From a checkpoint of a small transformer trained on Wikipedia.
Size: 20 layers, width 384, 6 heads of 64, vocabulary 2048, 37M parameters.
Training: a variant of Muon for these matrices, 571M tokens.
Each number is 500 + 40 x the weight over its row's rms, rounded and kept within 0 to 999. Layers, rows and columns count from 0. Numbers have three digits each. The size before them is the row's rms in percent of the matrix's.

# down: layer 11 MLP down (transposed), 1024x384, rms 0.0331, rows 494-515, columns 0-95
# gate: layer 11 MLP gate, 1024x384, rms 0.0603, rows 495-515, columns 0-95
# up: layer 11 MLP up, 1024x384, rms 0.0625, rows 495-515, columns 0-95
down494 098:479524510474553538501413477454483496482467445495409496466507539491515459518492524422532557525484533487499502477545503560449485527511483464539496504526512529479494490513570455469511529493521481477464548548485454507591541499488499471451534558558523552566482476465501496441470497550448519538
gate495 092:539523497459484497469502508550474499485447484501521535475441522523534456554533512499570533479487480473484463523487454563500485468447548484536517464467518515597476504478461517418480452434490498500472494432475462530495527465521573428498508498519523477470523491455486456535526545456532480545
up495 097:495492490488466484556495504499478528565538518499440494491559489500521533415493469494498502509590535548553566489485395533510494543439475549546415484499447467493580517453557506501478405533518499445462552485437485489473515504535495485559441465496538476439541481566438531452499476485391592449
down495 092:462488542505524574520444507542423450497569512529538471574482533451526541518459497511564522480589455473508562444485486562535478586470456477464497506461515494495550460545497629509539502473549528492498481519498581538454495456534525509521544448453481454529491532500546476462533505477506513433
gate496 098:505553515479462436480502487491600518560487418486478540478504451423470522470506491447481566494494529496580448400477493499469488491503535593476509466550457501569481524469566493457470545614509467599581482491528588459480493519526504398569550531472460507534462430471497517438583461473508484584
up496 100:524519558519452423499473496486470502526476461560466519510512506500458543511478501479560466497425589505483503515451505459452498439536527520442467493492462470440487459543397548559459505510497518475461479544490419509483475508432484513511482494506466547455510531568448431418467555517540467528
down496 097:467525493535490541446466503498468504443503551510470537491472460579539479444478525501500504440353457472532439477540549534525549444528498513500549518549482530534501501526519478499513512561544427484513449484508483581461485525476414574558452536581513500469488513495504480519568497571539529521
gate497 101:531503435506468448503526490521539600543462529545555547549475542510468484475489501488539524455513462544482568483502470456526497496560440566539555414457523530572510431480534500489502434552522499442455490542490548516458592507526466595468482466494492616482487541470543511469543447498527511574
up497 099:495486503433485541573581497494569475517488426441487576413492546494471520458494503487482550555498519507520385457473473509475447435493481577518486494492506458455479475499483490492415612439596511544500436531527491454496441448483515464526482564446480490519543552517468445529592478515421501460
down497 102:517553504534467521539474474504462460530532511491582466487488504498450569507502447488493495511498548531481526432526559594549530480507528458499485487569514493439595508512503569519544539457465505472489439498525508503512466550462472476500547470479536537432499550531570500582477490458459416565
gate498 094:502513545511594465485506548526525479500536441532574465449521423590466507547563498435448456544409564522534496601413482526476513538504470428464457473500504565477473500442474452511566533515518525481485470418507511476392460453503468514468417514511549626580442497477495460456544512543468593529
up498 094:521412514510535453551553445525455460472534508452485481497483376524497507476489528514523526499424507491558516539566583517440445460510505459524437532512504530455437443496425448498528449549489560489539510501492479529498481467529466524504487514498541480526458483481499525542501562462506443528
down498 096:505504539529511539469484527495506462540532560411538413508491634518579514470514515537521528505580469481523515501615541522496503491465543496516506495519514499540509479471464479504436447469527493532527515438587565500514572482517544504484520530515509527521496494528585456536430518512518460501
gate499 099:588533470596532520540518566506513502539473518500508538524502491546464512515485513471607509538483585515436476544532494550515468531519558474485500496408579510496546495514541458555502440468469498445540535518510449545504603461517470482466472480464553525557468452458497516583474513512498474508
up499 100:555564509453462497485450460599587461514474495490504538479522541576496537508505529497457496507468404460550466481423436481446494506468556508471539492524496549548485467546415505479568461513483497499423519535499446427477496456512515522517430533462454560520511525514549539541440470469516485537
down499 098:473547518558569472479463512454498464505546552455502481530489528504442493476497492567538486498518480459474522534499522470506541508521497506498533479463458487501504517522389491506574557503505465509398453468516527469527459532495509510484560547520483501512510433514544548435523532524509559480
gate500 102:530545526474457445500439432471470439497529467536421546440510455522504517538481509430471521538427449584511478475489461530471509537478546523496517413492416448491467444571463457449441515468477539480569546495486490454539527524563478467434449509546416551493549478491459468500479505449513529439
up500 100:521510609471468495512505503536498470495504411510488487496478466543438482575606471478452485500586464485541487480441536500493434520494485524501475529496531531436355580504464528541553510543435480473556533494525469496468459486481486477510489531502359557569469489571506454482550510545526461553
down500 101:460457526535546412519484462426495428424576482461547521454572516518555471491485507471522531476493448559577537469414483528549463489517598486493462435491512516465491457506488499442489502484543512464507569492469516465510535542479416445435472530565495507591558470520479537559493426443426466541
gate501 110:511532428464536438483429536443517474548530522528428541484496519576471475526486432492534508505502468506528448580519522497530454529523530507500522472413526566434445521413506516620510533503510529517484496554548511496461496470439514527535473500456525474508499543507474565570506470541431470515
up501 107:503504518460492427516489489484450559486545422511474474475539547510491504443503505460544509555490504504566489515471455521462493451540552438537516549401387513487436490462432545498420468535470458519520499468449462502505514427490520472496499480514388454499463530571442477520560461497499474517
down501 108:493541509550468518568547493496528478478494540505468502564480528507487537500535567506559494467438520489537454519470494506507498498460535499567546528543474474448579499476477507526473543520445506469570458474481581494541517516508522469506469497537501459560513548574563514546493551484541507451
gate502 104:481457458545575489551564464486483510525520519475533461480498367491542452501467536432497490579545531497504451482515569521481510559508480473494549520469530475453543435501514492528505497515531524495470526451479443510501514552541450425488502598502389555538506463465475529511480525494490559522
up502 102:548465552497556488476508441519469527497438450464476487542499527538539478494386487519497561551578447488491498552475458441444509443480474504486451501410469484467405503442415529489478511541533448473496499513495571449464544546518451489566433505434485543554503528548573453543598427432468482454
down502 102:475427520535509457487463509524579483517502481513424533483477509535484483473500446598555427484566494507488490561454534454461480491463492562486512538498507570506490446480463520561475507531501500543525445576427483533521444522497486486493525445526514498478531547573455476462503486540575433467
gate503 100:516534564522485499512503544494513460520464550491496464489500456567531495504406527450534458475499458476493511603474498470502406472523511501451501566466471496567482521527454509487492487496413530481454432516467510466454416485517482487436494555490464499527518480472521465509410496460430453582
up503 096:545462477530519544501492482521508479488566500516456450539512543453492486524510442416484515484483400452533488466448482482455546461576518473544500507470591467510543547515473490471472522511503476491467519492532467525453493536495510475535505470518513488521453516501434565501472595455532502566
down503 094:490540572466448570530520424490497482533464452500510554551518441501473573556494553437540472565535439505525507493478503514505519423515553428496507539450509556495588503403471580545453524505482479518467483559495439526526455555489470495515528504537561492514470543448466550503508531500525438500
gate504 101:555521443457455535557434550525523509582507585525548512500474523511477514496529509470562463472501482488446522471570514501516484511512546416511471471501437504481510539537478472496479505550501492499420525493486502493456434531576505515545528561522527503504494472452498527404499492477519482502
up504 103:548512527490503473483485509468530496598535511523503475505520520516477510475465524468506499469513473523528511511481493558494427487571504522522555447432482510501457427575426449512507542473556505533499507509479461489424475466558507445590471538588501571486462511501489539488550506500552595422
down504 101:543517514528493561532422511531404511526501446479497518503488414398492485458510468466476476472514490522520509519550439477545540524474468559478529595525560494538516465461482585483492550515528497498553459520546519562434590493517503477492470483520394525509467541516537494513494384490506454555
gate505 102:444514484511537511489444513521482544540378500463522481459413527525515488520549526442518523529464500568479477587497539502482503434559467472453508494506527501562492548568570431470454519514462575515473495487427457501492616428506557531526494424511529476508464544411462487523490505520535513595
up505 101:518559504516564553507478514555480551474459555528473446488405442446479497493522442576438513553470452465584434507512507486449455541498491545494535525570553535462506494518572495479468463520460495509514501529442500455523461515474449554492532532552480522522595503548517512574439554510494511486
down505 098:493513479548563580609482519551518453496469549500535527497467445544451484486522482501481506509524512576473374514503529486533561515530461470480577503491536483495537530473553529456530503452438548463526507476504469508491473504447482521469483495543452519507488458458546455605471483521462467513
gate506 101:533514473508480440468522500483522586460469501507504484481483455439479480505526526574394543474425515567579597538490478525488457429448459477497452405426563422549532510416533467590469527620494519497423529517476564518517460552497506499541508525500489509405503430537510532521467584539533577551
up506 102:515563435492462513499481524492500478503510442444546512501558494438523491575515541499460415474453476519455510517501465479522481447509509508498541558487496461498514450516467519513479476512501505569473478474443615421512507588480506464529494491511491465527546545391492530537439455488533524485
down506 100:517439494516519560478507527565494570499480524617449507475481509547423483466520490453536468597471470427536420498523443494546522521479482402510455540538456505503499493460418482430515503476467504462429550533495486521523509510518526524531480473551459526499569507540474464515479493509497489491
gate507 105:447556507571545585495531434516493490429485534536486556485466428520572458550557486541513488483447481453473485525501441494453454457558413435547476496470494484557489527413465545492509525508560420469465472427532502505485520519484475490483527421496476469454431444514578444461464529458499473484
up507 105:493501508565642466488509530476490488495480532474461504533462526455467505449530499438553536515490489501513533516382494496473463512550439501470525538507459422494485513461497527554544455459451605497480513563496497516443545508566497523516459520510549490600450476466401506514535489504524518463
down507 104:437544430558580557390503503478446536527487422579479506524466466515525569492462536493541474559451521493492504490592467461480508529517485408511538422463538480541526440533444536505466542528500563467500500548472528496499564572518462590547498432451509561526525459537579546563476532586472523464
gate508 108:553493506501470483543531493467586458508557512499522485488477482566545502480450543495551425514418524463540564478534464509471453535559557462537489545458474541504471508485552526509566507545594570452534512577507515536469544447542508469496443484509481487505459573570526548493457444478466467533
up508 104:513474519527540553511519465501517551473508432509476470524472422466468438432503519468500502550491469473516482445533463423461500510481498477498535530487486526552518434499523495525514456533533492507535576598500523480520467549580473554439478594566505479459502459477504486489443523544461526510
down508 104:530478545442477543490490503520511557586514512510479486522545524470542466519517529441534439520475539542457535476475521527455442516485489408561414481493520547521551501501556529502543540516454470454493588533433535497478565439457481540461542461524527545544490471541470524556485447443503517519
gate509 104:439489484492544519524505553469516451503519484443514558466521511579425552528462448439490490510482445530505568516532577536512517507449475414491434487515424527524507502461479506470489515507547539533393512504534471566450461417510495494558537460546495520488521551477592477544567564552499476535
up509 101:481501537457475531422403500491516473483535506448460538592497552554485426575493509444444497529469533532477510499538471472436525507457488484470506515503460471466494465552513421455533562457465553543444516542501532464522434465504535547497465580567571538526498540452518468581527544533545465537
down509 103:499453554530477542469460468515530554468499471484487438510517456452524503593551490511482482519467529496412457470439484480472520557489484487492552446493498423452472493524520574518434495525550515569426545503537484515492534507497536566462539462452472434619442523452512544504515475524482476531
gate510 095:457519480506509526459500524472520537527530437505478555460505548514547567515447497464510519536473504518549500490468525569462547538544452465499545551473467556470523490474409481429586525497437530516490478505470439502548485462517407499576425527497473537473476440504507497445479538561572536538
up510 099:494495463483525453422522479565521442480497496500518528445523487525565571541625520488488500497497556551492505510424490430590447534515574499502518502480494534455495438454549610610528541518517511538469509568540550520514535484457508466479445502467520516542531512453475453509471495533517500451
down510 096:478504503490548501522450530513404444482558504472449495446556512434477533517525476545475523494511484461501539480494489566491562502446495490508471532474477480519522508513541512516517519518547527534472515467510451528483437535491412506514494467479577507560567504402520517496530530514516475510
gate511 101:417509535464537535496429537461466511519489447626425503575454473499503439545498505481509493508569454548452507514519538519510545463489529510512500476490463422512585473553526497469482525472479428468595598563485487599501496514468532539414497489450463406472463496483501506444523506499521541483
up511 101:509498487479442569461540468498508490469440520474530497492537478542472515411476527526508492557496508512542461539463558516514414511519534480443557508503528541524487511556482515446566498498570485537452448481554516502483487552506486457533523468521476518563484493490542508538519438462499513511
down511 096:492501486467485482505588524496531521522506497482466508483575538517549499480571460517504492521511474432532557496420544518504495521547493516530485534380596481450492467497478458465541500480462523513537442471524544486531473448545494500473479545545452586571499516481430481470489449468485531531
gate512 101:496503514461545463558449520529493515548548464534544459562572482502523470578477413500570485530545583486483481513437539498473588508527515545561557423545537532503489516566574460481518439533504453553446451479463444454484464477484468529584533466481519516464557484528537498461488511520489537580
up512 101:537525442516484459451460514503543422495522511497557573442499510469457467462470518525541524518480483436472459540445530522455523502562503432497528491489493455558466518605502560571509487478451486558442465507480466449539484449509506497496471542448512446475530523618469418451545460548544578530
down512 097:542508462478561509569520431466482508479507490500592506546468496536498475517437519492545512483444625512459540521434576498529498542496425477558496450542480458424582539475565418463559473508520523509451555528517541512507472527513507528487464510513506581519520517481532444474479437551479487534
gate513 098:481538550481510475487513488441408456454487488451447537437497507563446483501525534440539485480451450411522499445459485480453420488439451471518511499526477525513526444556449478544463494510490550385431549537452523488430538543499581431518454576452526482441468437510509543470455518512528515550
up513 097:518471502501525586485523516538538539505551473476491444518488537424459470461516533480453501512489455504486502491546462483480469562529512563495511572450519422460534561509451463490495523444528447503541503514476537469557553465490492505478506537517472534609549482590519459532470553496464544492
down513 092:518508591484493432476510520562527517536471511498510495473493479469535471479545495530501543451442495525542426509488535441511494433467551534455482493433489543514536541473455556459525439584524536540510497439431463501478505522452535533563534451466474460498517505422556474514566447551506546476
gate514 090:487485445481488431499472481473491560482484496572370544492474482506533550525471475538526539479524387560524492478455494525516470528438552494589478461493505498562461514499525502532487509554494552581492481579505460454471444549469469514502534495451462548535484502516507478515553502487500488511
up514 093:448515467488498566437514571498487551442482467519504522439499526545437434450451489468484515531499494516516544537492492451532490516414524550526533516488460511553544515572462515433478545486521601499524545423574510568440552476448371480528566491509526495529550455511534497531500518437527529488
down514 093:477571546507551470540569465471453527495506517492581523499513452487524493516464483503507487521515483494577455546559547521470436569502433551436421531458484479539483473551483485531555532521427400612538515522499471622531465457513531461463472532469549460475540495513483573433568528519441496435
gate515 097:517448492471484494545560509497465476576497506513497466517525503494491507590555526542594463521479498508505548512454479490494498504521470479545498527477491539499476545489440516482507438496425571491500520512495475492549560463579410522542485507520485481533466536501540535542509535465483421493
up515 096:544456508558486500410520519527450529495457513450474458522486508498496446481489516570453531498526537480487451485528497559428444437471493531453458563568517476454542481489503498454505493586539565451458513535565502501539385561498520485423533455585426496541496529415478487563492459531525481467
down515 098:512464565532480463507541537515529524500488492572458486486479510500507449538480536460470546448545504544523527469487494548476443545510513510469470530585435537546486544474525493478507474509497489500497427404474413497526452475554511496556496445559451494498453535521483476467533529464517512485